python train.py --num_hidden_layers=11 --intermediate_size=384 --init="uniform" --optimizer="adam_variant" --lr_mult_up=0.744 --beta1=0.95 --schedule="cos" --max_seq_len=384 --dataset="wikipedia_en"
Each number is 200 + 40 x the weight over its row's rms, rounded and kept within 0 to 999. Layers, rows and columns count from 0. The size before them is the row's rms in percent of the matrix's.

# q: layer 3 attention query, 192x128, rms 0.103, rows 27-52,90-116,154-179, columns 0-63
# k: layer 3 attention key, 64x128, rms 0.0969, rows 26-51, columns 0-63
q90,087,184,156,257,149,225,193,264,212,198,228,195,236,151,144,193,208,198,209,176,138,190,156,173,209,271,247,218,236,147,240,179,284,223,137,156,146,231,210,216,298,191,216,161,262,217,171,186,202,182,162,115,244,226,282,198,190,221,172,198,139,227,235,188,216
q154,111,114,207,275,159,127,228,212,168,150,247,211,233,164,184,199,169,232,213,213,161,237,192,214,275,193,248,170,137,163,158,165,244,182,105,191,143,201,205,184,208,168,214,141,176,227,142,222,209,167,134,152,145,184,234,290,186,229,125,204,249,192,240,145,131
k26,098,244,162,140,227,192,256,197,211,168,127,217,129,231,169,244,264,201,250,187,166,179,174,161,198,172,157,203,189,218,163,251,201,155,192,207,240,203,189,246,156,199,250,216,188,217,275,204,222,179,177,205,219,179,198,148,220,108,213,140,191,282,123,196,250
q27,103,245,230,153,175,184,260,212,179,237,199,252,197,233,222,170,268,162,295,162,230,226,193,207,179,211,269,218,203,225,222,181,170,221,221,236,238,107,164,190,251,226,130,175,105,177,239,235,134,204,153,107,179,283,254,240,272,184,267,210,254,190,177,272,187
q91,101,230,196,168,166,277,214,253,151,212,200,285,189,218,247,284,186,197,182,186,206,177,228,171,235,212,208,204,197,206,224,151,236,228,189,219,201,278,177,187,179,240,219,218,225,231,191,238,175,136,154,204,140,243,197,160,203,219,199,216,150,199,179,303,104
q155,102,183,198,144,148,112,134,197,177,194,172,157,187,227,216,155,169,142,209,178,269,177,174,188,186,228,181,236,241,140,209,161,194,221,162,225,174,133,226,197,217,250,191,222,216,216,217,240,280,164,197,179,167,239,171,246,174,224,165,224,237,213,183,215,224
k27,101,281,278,234,252,140,215,69,186,153,211,224,179,222,161,227,212,147,160,184,111,189,194,163,202,129,165,267,158,244,244,138,226,166,221,160,272,169,177,126,169,203,291,146,246,139,194,186,170,262,171,203,199,244,180,188,262,159,201,225,242,268,178,183,236
q28,121,277,232,187,211,154,220,161,175,198,205,232,231,127,270,214,194,155,157,170,221,247,173,244,217,194,193,197,209,158,201,135,282,138,238,155,205,200,254,215,202,128,229,246,170,254,164,189,121,153,136,138,179,219,256,224,211,184,172,253,204,220,217,182,153
q92,080,201,154,165,216,251,151,173,184,225,220,187,193,215,221,202,222,309,193,273,126,250,184,227,130,201,216,144,257,200,195,207,233,233,220,169,187,168,212,200,209,244,239,126,257,192,146,220,195,273,172,182,131,287,190,177,207,238,170,172,137,147,224,163,232
q156,105,157,216,222,229,199,144,209,172,150,241,174,210,117,212,235,155,230,281,180,276,206,171,188,193,210,211,175,242,188,205,149,193,195,225,211,246,210,145,179,155,193,205,151,190,180,146,164,188,185,198,118,242,212,269,214,181,249,226,209,218,136,215,261,176
k28,102,234,212,173,161,263,166,154,201,210,196,210,201,193,217,150,227,247,240,213,185,246,239,209,197,182,244,282,159,256,218,234,188,122,186,128,225,221,263,200,145,210,160,250,257,280,211,208,229,182,178,266,250,202,118,162,219,197,224,166,204,246,101,116,194
q29,089,176,281,237,296,226,182,166,179,149,246,228,200,288,264,286,161,163,200,174,180,207,151,226,189,198,193,215,169,192,211,188,215,268,217,187,177,244,176,182,161,199,165,225,180,189,246,193,149,173,227,218,231,220,210,282,219,233,261,168,203,206,230,141,236
q93,104,191,212,171,245,166,165,184,186,257,188,224,187,191,211,177,202,187,181,174,130,205,187,247,176,146,161,257,216,215,216,275,174,179,179,221,257,184,196,199,172,154,223,201,170,160,241,255,148,166,156,294,299,197,226,186,205,202,207,185,212,205,208,162,251
q157,084,255,199,161,255,145,252,231,239,148,177,209,151,168,248,163,130,196,168,254,163,112,167,155,241,229,227,237,261,192,196,187,126,229,249,208,271,250,211,118,194,180,252,221,229,246,222,224,112,146,186,169,257,181,246,194,263,197,186,275,190,212,214,151,106
k29,093,166,175,276,117,207,217,223,155,250,206,153,207,148,215,217,204,214,205,215,179,254,247,237,188,228,163,165,252,163,194,213,252,204,182,148,242,167,225,232,137,213,150,155,243,154,237,238,273,191,218,119,97,172,163,129,165,163,199,138,210,168,223,186,202
q30,112,217,240,143,245,224,172,209,171,173,176,191,187,221,75,198,250,181,243,253,162,171,164,166,214,250,210,212,211,229,188,234,243,250,162,254,156,223,171,215,207,234,219,155,277,173,144,194,180,238,126,229,117,224,216,112,216,218,245,186,153,195,185,236,147
q94,106,259,219,198,180,197,129,263,197,288,207,227,206,133,185,146,219,141,284,185,147,196,224,206,199,226,247,243,251,202,215,248,229,136,211,163,154,197,152,164,263,228,202,191,225,177,254,141,205,280,144,255,209,171,155,81,164,204,161,214,233,200,199,208,231
q158,100,234,242,173,157,284,208,225,295,235,205,299,231,203,170,118,141,231,211,248,182,201,224,130,218,207,185,131,267,198,190,216,192,247,255,213,191,252,258,215,199,231,191,179,227,260,247,224,152,303,194,198,228,190,226,107,229,195,156,171,205,189,182,136,170
k30,105,257,242,230,244,183,265,189,176,139,189,229,149,219,214,281,165,168,231,220,248,191,212,217,253,186,178,251,228,227,191,132,201,239,150,167,197,234,189,200,260,188,227,136,220,226,161,213,245,101,256,202,143,211,168,238,206,207,219,236,211,199,115,231,248
q31,099,151,155,178,174,207,201,130,203,182,207,220,238,291,276,227,161,206,288,180,193,238,210,205,183,174,212,208,198,222,251,124,256,156,185,146,184,197,277,194,202,115,139,202,177,203,189,105,172,75,230,236,229,168,217,256,202,190,255,192,179,105,214,167,191
q95,104,222,206,210,271,271,233,167,196,243,197,287,167,284,243,192,188,162,223,128,220,227,197,219,149,115,185,172,137,177,279,189,246,178,208,133,249,210,266,188,227,173,170,208,262,158,198,115,218,188,209,245,186,218,164,169,214,206,166,229,152,205,192,182,238
q159,078,237,164,196,175,227,217,209,134,230,177,269,218,203,246,188,164,284,179,213,203,273,190,229,193,159,150,199,110,143,219,257,152,154,251,138,167,195,213,189,165,148,96,223,224,257,229,187,233,228,189,172,156,246,238,187,236,240,252,182,188,233,176,144,167
k31,094,184,250,149,190,185,246,240,189,217,264,116,232,134,242,229,225,219,150,219,189,213,206,225,256,229,238,186,197,171,158,201,240,244,142,255,218,140,148,179,259,157,161,206,151,208,150,275,193,150,210,174,152,181,216,174,210,208,203,195,252,165,262,203,182
q32,105,243,225,206,258,186,213,179,164,192,197,239,163,171,176,164,233,207,88,219,219,134,223,214,120,209,164,210,83,222,263,239,212,260,237,141,177,144,189,212,167,176,294,263,219,142,243,175,178,229,177,254,199,195,216,208,139,238,172,233,208,164,181,109,232
q96,095,180,262,135,138,162,181,149,160,190,229,172,207,106,198,202,248,175,304,207,152,235,212,211,178,224,231,249,164,190,268,301,195,273,198,193,182,181,170,190,137,195,238,174,147,150,199,172,242,169,163,277,171,134,193,96,191,188,158,257,257,188,163,147,209
q160,079,201,237,145,171,207,257,250,178,192,227,210,212,212,205,218,242,208,221,190,205,191,136,188,241,209,218,287,151,224,213,232,172,216,185,180,220,182,190,165,235,166,263,234,203,177,266,161,190,143,202,175,128,181,278,97,202,185,225,228,246,184,184,243,226
k32,094,177,251,240,214,222,74,145,237,192,227,182,185,111,251,232,142,187,153,228,195,238,255,135,197,220,242,180,221,158,201,232,251,194,217,236,209,248,202,209,250,181,206,211,267,182,233,218,163,213,180,263,155,227,233,196,127,218,215,165,193,157,205,193,185
q33,123,210,251,210,234,190,180,197,137,175,152,203,218,262,194,209,182,199,231,115,181,215,169,150,222,144,186,264,237,203,191,186,221,128,94,216,229,233,204,213,189,290,168,168,290,143,223,273,211,236,268,207,218,142,253,227,187,234,240,265,176,299,238,194,160
q97,090,238,203,205,220,191,242,204,163,247,204,215,208,196,195,208,180,215,167,195,167,114,193,291,198,231,198,173,201,203,140,243,162,100,174,236,236,176,201,189,219,145,215,145,193,254,261,246,158,229,241,252,212,180,157,211,229,192,164,231,300,214,227,207,223
q161,088,199,226,235,230,252,224,177,175,250,225,215,245,207,215,227,252,160,253,197,154,168,206,196,237,235,242,235,238,156,211,178,163,112,174,184,159,245,221,282,211,175,192,211,318,173,222,192,271,250,256,273,91,206,208,204,196,281,250,247,235,229,206,163,196
k33,100,152,102,149,166,167,176,134,249,192,136,210,121,162,240,174,210,187,187,262,215,206,252,241,216,237,206,202,206,269,195,174,230,226,162,206,171,256,216,203,219,234,254,177,224,181,223,220,171,224,155,102,238,169,152,192,196,171,169,167,111,234,149,183,197
q34,113,96,282,165,223,171,194,198,189,138,228,61,181,226,202,118,267,175,203,201,220,134,220,216,167,158,227,161,236,239,142,254,175,221,152,110,207,159,244,168,152,184,234,230,219,154,151,244,187,145,236,222,221,219,178,184,219,257,179,288,261,263,188,223,207
q98,086,214,238,251,263,181,169,162,154,198,236,92,202,171,291,192,255,192,190,168,204,195,246,215,205,178,184,185,189,287,103,226,155,181,188,177,199,193,218,218,196,289,171,193,179,213,234,218,211,206,217,150,124,147,227,252,217,232,226,250,206,224,181,234,178
q162,111,235,237,224,204,181,256,240,158,159,220,205,235,193,152,210,238,140,213,184,213,208,187,276,239,219,223,140,158,247,151,221,230,166,172,214,176,188,134,241,186,241,213,138,203,201,136,237,265,208,265,189,171,232,206,252,207,204,203,274,279,110,239,198,212
k34,103,271,138,197,189,153,175,159,269,206,126,272,141,167,149,221,177,215,193,206,192,193,257,112,199,136,180,247,238,223,202,207,156,206,194,247,128,227,202,153,163,197,256,191,180,218,230,188,144,279,147,228,227,193,151,171,237,125,203,177,152,215,171,193,204
q35,118,269,177,232,246,191,207,243,266,266,235,240,247,175,168,195,195,212,127,209,115,181,127,183,143,211,213,227,170,184,195,168,226,231,217,174,166,206,201,230,238,216,288,268,225,217,290,127,237,190,180,168,185,119,209,198,144,191,223,183,135,193,226,195,229
q99,083,249,206,159,185,99,258,190,305,206,187,254,202,241,244,193,175,273,131,203,171,172,233,201,229,246,132,179,189,229,162,201,221,108,182,209,273,244,92,158,242,254,215,170,247,196,228,188,242,208,136,238,240,192,304,189,152,173,186,164,215,173,214,210,190
q163,090,145,194,190,163,257,218,110,180,102,200,180,180,129,63,203,212,143,213,190,177,185,247,241,172,206,221,184,216,174,139,181,280,201,195,216,274,215,192,141,197,231,235,227,236,199,93,194,174,211,208,239,217,199,253,269,261,193,156,185,152,171,243,239,194
k35,099,135,192,117,182,279,280,259,187,283,187,196,219,150,257,206,233,186,280,285,251,198,136,208,191,252,211,194,178,221,244,164,141,179,197,147,247,188,255,215,219,209,222,234,141,179,176,220,188,275,279,146,259,189,236,184,202,218,227,199,237,188,113,177,198
q36,105,225,241,218,193,244,249,153,216,179,188,202,203,226,189,137,245,235,196,191,162,226,138,195,214,170,190,244,163,162,202,163,187,192,206,293,182,187,143,162,256,160,183,162,166,178,272,135,210,186,162,215,158,216,158,196,202,213,204,141,126,224,144,213,241
q100,081,223,184,260,193,146,203,175,180,218,230,223,181,264,181,181,253,177,156,143,210,191,155,268,208,186,212,175,157,174,154,206,94,244,211,108,190,208,239,144,225,188,163,145,203,199,274,292,200,205,202,253,108,262,126,228,183,158,223,217,134,165,198,169,176
q164,108,191,192,214,234,217,182,202,230,235,208,150,196,209,248,218,243,209,133,201,164,185,182,240,184,240,170,190,193,215,179,295,103,274,205,248,267,262,210,223,98,181,227,237,148,247,257,197,160,196,242,236,248,190,166,233,208,138,207,199,172,194,204,213,193
k36,096,259,232,202,153,215,193,244,208,215,270,127,194,227,141,158,183,171,163,178,254,207,135,149,202,201,250,203,180,207,283,214,274,284,204,115,243,169,211,140,282,162,175,163,105,197,193,193,204,280,162,119,201,196,214,227,227,277,139,151,188,166,187,192,148
q37,102,163,226,225,213,186,252,168,218,225,184,208,250,190,202,227,157,206,185,193,214,165,244,196,111,188,150,265,257,225,223,159,155,129,156,214,156,175,219,245,136,221,122,258,207,187,259,245,127,191,218,237,263,162,144,171,184,178,205,183,161,280,232,198,181
q101,100,214,177,258,225,151,207,144,248,166,204,141,228,194,204,215,168,176,149,194,165,170,182,155,193,220,202,172,227,192,161,181,219,75,218,240,134,223,190,268,156,224,139,147,200,133,117,175,157,148,200,193,288,145,254,288,194,197,245,170,206,244,203,163,170
q165,101,165,284,142,210,188,184,192,120,137,236,186,304,169,166,187,153,130,166,191,145,236,157,166,203,252,181,206,200,158,138,157,194,162,238,150,213,221,237,188,233,218,166,268,171,161,161,192,246,165,231,202,152,159,222,185,153,275,181,239,203,221,237,225,241
k37,100,188,188,152,207,202,264,154,268,190,119,238,150,216,214,241,271,229,208,238,186,136,228,221,230,230,186,234,188,262,205,177,239,183,177,211,172,256,184,212,179,191,199,240,209,231,290,198,234,257,210,132,163,209,160,195,215,169,147,137,147,222,238,186,201
q38,108,223,224,151,253,151,216,225,218,249,185,162,189,174,145,151,217,160,289,151,112,180,193,212,253,208,205,124,124,193,170,173,186,233,170,242,189,179,240,153,232,142,213,190,215,234,90,164,173,191,240,219,231,180,185,215,218,212,229,169,260,259,185,245,205
q102,094,195,273,166,190,253,194,255,182,201,193,196,214,192,202,201,171,145,193,183,207,188,203,198,217,216,208,213,112,235,233,169,256,170,124,118,162,154,239,242,191,180,170,274,192,206,253,162,161,246,168,168,261,181,196,220,221,228,235,210,189,268,243,197,204
q166,092,210,192,169,211,232,244,187,246,200,162,212,188,254,228,254,200,263,194,268,176,171,226,197,242,201,251,209,154,170,146,202,271,150,136,185,166,251,244,248,195,229,241,211,191,186,101,175,214,228,233,282,210,213,224,214,195,199,145,127,214,241,179,138,165
k38,093,220,199,252,153,226,278,270,158,146,225,270,201,148,269,156,171,210,214,173,148,243,158,152,176,177,266,218,212,217,172,201,188,197,230,192,246,201,206,223,221,186,200,231,177,164,109,242,184,189,122,180,182,156,226,255,215,191,201,262,238,153,304,222,199
q39,102,198,248,219,212,206,252,206,224,197,223,261,233,161,225,115,142,165,236,218,230,241,143,231,155,171,193,217,194,247,263,210,157,149,205,207,142,182,103,142,201,174,238,144,148,167,192,197,239,231,214,226,212,129,180,177,208,166,171,191,205,149,235,199,234
q103,089,224,248,238,176,196,236,123,171,165,227,243,220,224,234,189,178,207,175,167,178,196,245,248,177,158,159,182,224,244,162,187,208,133,164,145,293,262,172,233,186,257,183,152,205,183,205,239,154,304,183,176,150,206,245,240,200,193,214,250,117,230,193,295,235
q167,103,230,168,209,244,187,253,199,155,158,178,193,227,316,246,224,201,201,146,222,299,108,233,233,169,252,214,187,207,165,161,192,233,182,181,192,179,204,176,200,167,179,258,249,178,157,214,253,149,201,194,148,181,187,121,196,199,217,188,191,153,204,228,236,185
k39,096,173,161,191,164,263,230,129,287,262,162,182,140,209,220,244,149,230,273,235,166,217,140,142,174,256,236,258,178,225,226,198,178,314,230,163,158,215,251,183,171,176,246,163,191,239,197,162,196,146,227,194,281,220,197,222,207,219,135,206,242,177,180,153,219
q40,102,102,231,219,194,157,171,192,228,199,171,209,139,106,190,135,267,197,247,222,283,147,225,210,186,211,222,195,208,168,196,134,134,130,191,225,211,227,227,160,225,233,240,183,211,226,137,191,142,171,220,270,236,282,183,215,253,220,210,196,232,261,167,237,213
q104,079,149,228,227,217,179,169,192,211,177,187,100,206,154,170,184,169,152,206,224,220,205,159,188,236,257,168,250,171,143,282,197,238,180,170,218,209,156,217,155,232,218,216,159,195,230,167,191,183,194,223,200,279,192,201,204,216,180,113,181,199,157,175,132,278
q168,105,179,170,278,219,174,240,189,248,223,203,169,167,195,238,307,218,186,225,201,176,291,237,167,163,218,189,214,211,175,272,165,252,212,168,190,220,167,186,245,196,179,185,183,207,216,211,229,187,221,234,226,233,224,207,227,245,119,175,184,201,164,157,76,252
k40,094,186,239,205,149,170,168,280,228,201,192,203,250,185,158,155,195,195,187,139,197,191,173,248,234,217,187,157,196,199,102,163,185,269,237,143,135,212,202,191,265,149,169,217,133,165,144,147,199,173,154,199,159,187,156,259,156,230,211,229,214,195,249,229,168
q41,115,240,168,235,184,249,235,176,151,197,220,212,199,201,159,184,230,192,197,227,193,166,222,183,286,227,218,189,185,229,233,197,248,186,242,181,225,138,184,156,245,185,202,113,198,220,203,177,327,215,145,267,141,184,157,157,212,203,213,174,190,140,196,181,136
q105,086,206,210,165,233,208,220,231,200,203,179,229,198,178,271,195,187,154,243,202,237,189,223,202,164,161,131,219,142,192,277,170,171,233,253,183,274,163,269,160,226,212,223,293,333,212,215,238,218,215,201,195,155,171,191,144,208,181,141,208,210,193,195,243,192
q169,109,211,178,136,150,229,268,212,175,179,202,276,194,250,209,143,180,198,217,180,306,181,197,222,193,214,170,170,123,221,158,296,117,260,269,210,179,236,240,183,254,271,247,178,223,221,247,272,215,187,242,249,193,210,252,174,174,163,225,178,227,192,205,162,196
k41,098,186,239,235,263,214,165,200,220,119,210,259,220,192,166,220,193,189,205,167,142,257,185,158,204,181,261,211,258,167,257,172,201,243,117,180,210,202,166,287,176,139,123,250,142,206,149,195,134,210,231,278,238,236,229,198,180,237,214,197,286,199,185,178,216
q42,119,199,186,250,293,168,190,184,212,208,228,177,195,261,114,212,199,209,249,199,179,168,217,199,156,173,151,181,162,219,177,238,239,269,175,174,212,227,246,185,282,160,204,262,218,227,172,218,197,198,244,191,240,244,204,226,166,209,149,185,225,198,147,177,240
q106,085,222,209,164,207,183,234,121,267,260,181,125,208,207,175,266,223,170,155,252,181,215,251,138,187,216,222,231,214,202,241,254,180,301,215,178,173,235,145,251,98,193,273,225,276,234,129,185,205,211,241,158,285,167,214,240,192,206,222,146,140,243,185,210,247
q170,109,256,192,202,231,176,238,133,242,152,120,121,201,226,173,249,194,240,235,229,199,149,247,215,218,194,144,247,179,188,201,234,286,293,189,161,251,139,203,185,158,166,248,183,240,222,193,219,176,172,169,236,239,153,172,191,227,151,181,165,156,184,193,130,251
k42,098,195,207,173,176,238,221,247,164,216,305,221,289,177,203,248,133,220,223,177,206,235,151,183,231,227,222,145,226,163,163,198,156,276,142,254,217,194,192,283,216,169,186,191,186,139,163,226,176,185,175,211,137,142,244,201,166,237,153,220,265,223,285,218,139
q43,113,186,237,233,128,247,77,198,133,243,219,288,208,164,194,209,166,202,195,200,198,174,187,162,312,174,130,211,219,236,242,176,209,175,228,181,177,181,190,163,201,250,191,237,167,207,141,140,223,261,166,152,163,193,229,176,171,202,213,198,196,262,211,231,175
q107,089,219,187,221,159,137,199,193,263,197,200,186,270,204,135,159,124,159,234,215,279,138,267,165,224,209,226,185,218,202,235,233,242,168,211,230,62,167,209,217,221,260,193,207,182,213,177,294,174,256,227,122,229,225,200,211,254,241,281,179,220,172,219,271,161
q171,103,234,207,94,236,281,95,236,251,184,226,176,235,149,135,236,183,207,214,207,217,90,200,123,254,177,226,197,173,237,183,182,163,210,212,250,232,206,204,160,232,246,158,225,113,263,185,190,173,219,174,155,177,172,184,118,183,194,164,191,217,222,196,278,170
k43,096,139,206,196,184,233,265,162,191,190,113,291,209,258,237,126,215,159,164,249,190,218,148,109,178,208,256,280,279,164,201,217,242,143,193,215,167,178,211,209,186,229,162,127,223,170,232,193,175,182,244,224,194,188,266,256,256,248,164,222,199,214,155,195,191
q44,116,155,288,218,138,232,149,265,139,199,177,257,218,147,229,186,126,121,280,209,228,198,221,188,255,118,231,178,227,198,193,223,125,160,151,223,127,173,177,158,192,120,208,215,190,213,157,204,186,141,187,233,248,165,221,190,228,215,196,240,142,237,220,267,216
q108,090,142,208,184,238,231,211,227,209,266,197,198,225,172,162,163,247,114,205,100,166,250,128,251,126,203,170,200,177,220,215,200,213,137,173,248,256,213,269,277,172,169,216,290,97,202,145,162,99,193,282,242,290,131,222,235,195,197,238,222,155,239,199,201,197
q172,097,227,218,218,210,265,225,213,160,235,179,176,196,226,254,265,192,101,131,115,181,254,209,234,228,242,160,226,226,202,284,168,222,170,212,210,90,162,136,222,214,149,142,145,234,138,185,222,193,217,236,229,235,153,152,279,251,197,165,174,207,196,193,259,244
k44,106,141,178,219,190,216,109,178,240,189,202,211,257,223,266,184,208,247,201,238,196,190,236,200,196,192,251,205,223,193,155,137,199,176,218,161,142,191,280,141,194,224,196,165,115,171,175,140,229,195,193,160,127,253,176,154,221,195,182,101,239,207,257,203,237
q45,116,223,186,182,119,205,253,173,278,249,218,130,170,223,228,200,229,246,188,180,227,227,235,201,164,287,224,213,143,195,121,180,254,214,193,263,113,193,243,208,155,166,203,194,246,143,188,184,242,188,120,159,212,151,189,231,204,216,158,217,257,210,196,155,171
q109,095,177,161,180,202,128,203,213,242,281,174,183,173,230,176,100,232,207,171,125,159,112,203,232,183,211,198,185,168,230,217,168,230,108,232,228,203,139,220,186,219,129,236,213,216,190,286,224,161,211,184,184,209,173,232,207,152,190,202,198,270,182,195,177,211
q173,088,201,210,158,234,209,127,135,196,149,203,169,161,202,206,150,235,242,134,189,209,148,206,223,161,168,214,216,185,173,161,260,255,197,224,223,130,227,158,258,181,143,181,204,138,163,164,269,132,210,186,172,205,151,216,191,177,198,189,140,205,192,202,236,209
k45,101,179,195,189,173,214,231,219,267,183,127,187,218,185,168,202,153,154,199,214,258,296,174,232,233,190,127,199,169,212,181,253,220,145,205,196,281,185,229,231,217,197,212,187,217,230,225,150,231,197,213,212,244,256,243,124,242,145,236,159,195,165,145,221,208
q46,108,193,199,189,144,124,157,199,212,225,209,181,220,253,196,139,258,192,251,219,205,183,240,209,222,140,180,193,222,203,215,215,200,147,230,292,225,152,250,160,174,183,153,228,179,156,235,232,156,247,245,153,180,172,170,258,190,170,189,221,206,264,206,210,154
q110,090,145,207,176,276,190,154,165,263,266,204,162,210,222,177,173,194,196,186,248,131,128,215,222,118,202,294,198,261,237,168,269,248,130,176,189,126,169,187,244,214,218,223,107,253,225,215,223,164,206,227,235,201,160,179,195,169,206,180,185,201,222,180,255,286
q174,092,207,181,189,154,256,145,193,124,164,196,209,246,233,143,228,249,125,222,217,196,189,215,228,225,220,189,182,101,154,198,305,223,207,240,204,167,223,209,249,234,237,182,149,172,153,156,184,204,181,239,89,173,162,145,225,200,195,168,215,219,216,256,277,161
k46,097,211,152,149,162,190,226,157,233,242,133,247,212,142,203,169,221,207,197,224,180,235,240,142,204,241,214,226,225,260,198,245,190,212,124,222,149,192,207,141,196,160,203,202,281,216,226,156,171,235,236,269,205,215,179,104,179,165,215,223,156,148,163,125,223
q47,122,218,221,160,172,215,142,218,243,260,171,163,200,195,258,276,147,149,291,137,167,196,220,138,257,184,156,229,234,199,234,144,206,157,220,223,233,279,229,241,154,166,227,201,227,172,109,212,127,122,191,226,209,118,176,221,175,232,228,211,242,197,260,158,219
q111,096,150,170,268,244,246,157,220,192,229,207,241,178,251,350,211,203,192,242,142,189,155,238,185,195,161,229,209,243,250,248,179,221,176,228,151,217,253,243,139,218,209,205,236,156,197,194,175,278,287,245,216,205,224,162,279,200,186,210,224,237,206,144,199,203
q175,098,223,208,217,174,200,230,223,243,235,207,226,131,245,263,222,221,206,140,211,217,146,200,212,200,204,157,226,306,229,282,228,166,152,220,180,139,147,205,177,158,202,208,186,261,258,207,171,227,257,135,243,212,180,169,166,237,179,231,180,219,231,166,250,252
k47,104,161,238,222,177,169,260,205,194,183,272,201,273,129,195,173,202,202,164,256,210,218,177,261,239,213,253,124,158,171,142,192,198,221,239,246,199,206,214,212,243,185,140,191,190,187,172,201,222,162,243,171,135,152,237,246,195,250,186,287,175,246,248,221,174
q48,112,219,243,213,202,193,181,199,219,209,228,145,194,152,219,158,148,206,340,215,319,174,205,162,155,214,203,190,143,182,224,148,175,211,186,204,171,170,223,142,217,147,170,223,280,195,159,145,198,203,143,192,201,250,227,214,212,240,192,143,283,205,211,264,196
q112,097,205,204,136,188,226,183,248,238,243,179,217,165,218,180,124,264,161,215,217,186,216,135,187,183,206,202,220,135,139,188,222,232,197,168,158,262,190,330,235,226,206,230,224,237,253,202,158,149,236,146,212,211,196,178,225,211,176,232,214,193,192,267,155,152
q176,086,264,228,167,153,164,183,265,311,245,241,268,160,182,224,163,250,179,203,231,232,204,214,207,227,169,195,188,206,175,141,203,155,243,177,207,182,166,168,159,148,150,254,215,96,168,201,178,204,130,133,190,214,197,280,171,205,240,209,231,228,146,228,248,207
k48,093,194,155,223,173,152,207,205,224,160,196,192,222,203,196,199,155,152,221,179,151,157,168,116,263,247,116,249,271,193,268,228,186,180,202,134,175,171,240,194,196,232,207,187,298,191,244,173,182,241,140,194,219,185,197,290,204,139,226,210,249,172,137,176,203
q49,104,275,200,178,281,163,158,206,223,200,209,232,201,232,114,145,172,130,256,159,203,172,209,205,160,194,262,267,200,199,165,137,167,273,159,199,180,262,158,150,161,267,259,209,259,149,232,222,206,259,192,207,179,197,200,187,216,198,214,207,205,292,173,162,240
q113,088,202,186,160,141,170,249,295,162,157,172,113,243,168,110,210,170,193,274,244,149,243,219,157,209,239,125,276,265,184,249,175,214,225,111,208,183,231,143,152,211,211,182,170,128,191,255,217,250,160,153,198,214,131,205,194,172,180,221,173,200,166,179,124,218
q177,081,151,213,175,190,137,173,195,223,213,190,243,214,243,130,232,163,224,309,236,152,198,268,216,205,240,223,222,207,239,200,151,254,310,146,260,257,251,231,206,166,182,233,141,178,292,148,209,217,257,255,206,210,159,283,200,218,193,176,177,192,201,168,244,251
k49,092,206,216,215,158,161,209,153,170,170,173,171,146,139,160,241,184,176,254,158,267,205,73,187,213,191,246,184,156,189,217,159,186,168,196,218,268,195,201,164,209,186,188,250,197,173,211,251,234,129,208,136,184,227,227,234,231,234,209,219,220,178,238,163,171
q50,108,136,181,202,120,208,176,171,230,271,194,275,213,208,141,213,192,250,135,200,219,247,247,218,278,225,193,224,175,180,194,132,220,229,201,183,152,263,263,182,292,181,194,178,197,267,95,218,198,195,198,227,206,254,201,209,243,147,204,152,293,155,200,178,210
q114,100,171,180,201,228,158,157,243,224,138,181,234,208,256,190,214,113,197,230,220,277,210,205,162,206,138,174,216,186,122,168,133,233,197,132,245,223,234,197,155,134,201,165,211,171,268,146,263,196,185,154,191,284,272,221,231,173,173,175,174,251,191,225,149,242
q178,097,205,190,212,242,178,150,181,306,230,157,218,176,243,257,209,212,185,158,233,196,227,224,193,194,201,193,245,347,262,160,188,206,289,216,299,215,204,187,174,211,202,231,232,252,177,225,183,195,185,193,256,267,179,196,182,247,170,251,198,199,218,163,189,226
k50,100,131,237,282,132,141,189,295,178,220,302,179,236,170,163,218,173,214,208,152,160,283,117,219,166,224,227,150,184,141,207,213,208,228,237,151,161,176,195,256,239,236,163,194,187,109,156,168,226,162,219,207,158,182,186,242,201,231,221,199,170,194,286,186,158
q51,118,116,203,223,199,197,211,174,274,258,184,155,179,188,204,256,223,272,232,211,247,229,164,242,182,182,187,239,149,219,223,101,252,172,256,202,242,230,247,191,250,168,208,278,205,198,148,197,223,142,174,259,242,268,206,240,200,196,206,245,203,188,239,181,224
q115,091,174,203,220,208,153,199,228,240,119,209,180,222,203,117,223,164,263,186,184,292,162,102,194,187,208,113,169,224,166,195,149,213,160,162,219,258,235,258,175,186,196,248,197,169,238,168,184,212,136,209,248,202,255,223,209,195,231,261,154,208,238,218,177,182
q179,100,209,283,220,207,145,160,234,189,197,230,226,216,162,179,165,193,166,265,205,213,239,126,197,234,226,184,178,260,186,143,177,292,155,157,162,165,179,212,221,232,207,166,193,212,70,167,187,138,155,206,200,151,212,209,246,176,253,220,224,214,205,235,223,182
k51,104,186,204,165,152,173,204,202,164,231,195,220,206,179,204,179,209,180,213,174,110,238,246,168,172,228,138,252,211,247,229,277,175,162,125,193,152,167,227,183,190,195,217,266,211,210,178,201,260,234,120,156,250,144,225,204,217,155,169,159,133,195,177,158,231
q52,110,190,246,176,109,247,185,236,195,235,183,138,236,161,287,175,150,164,239,193,132,266,169,189,243,182,102,212,220,195,219,189,263,152,151,246,239,192,184,205,226,162,160,100,154,233,166,177,260,218,219,182,184,202,163,133,183,178,143,200,160,147,249,204,239
q116,084,237,236,206,166,176,174,97,175,224,209,216,199,211,258,148,170,177,192,168,226,210,181,227,181,182,203,140,185,218,215,202,182,226,184,185,99,242,244,224,188,202,179,225,235,182,130,156,157,282,247,140,107,203,208,246,193,225,248,238,249,241,228,293,172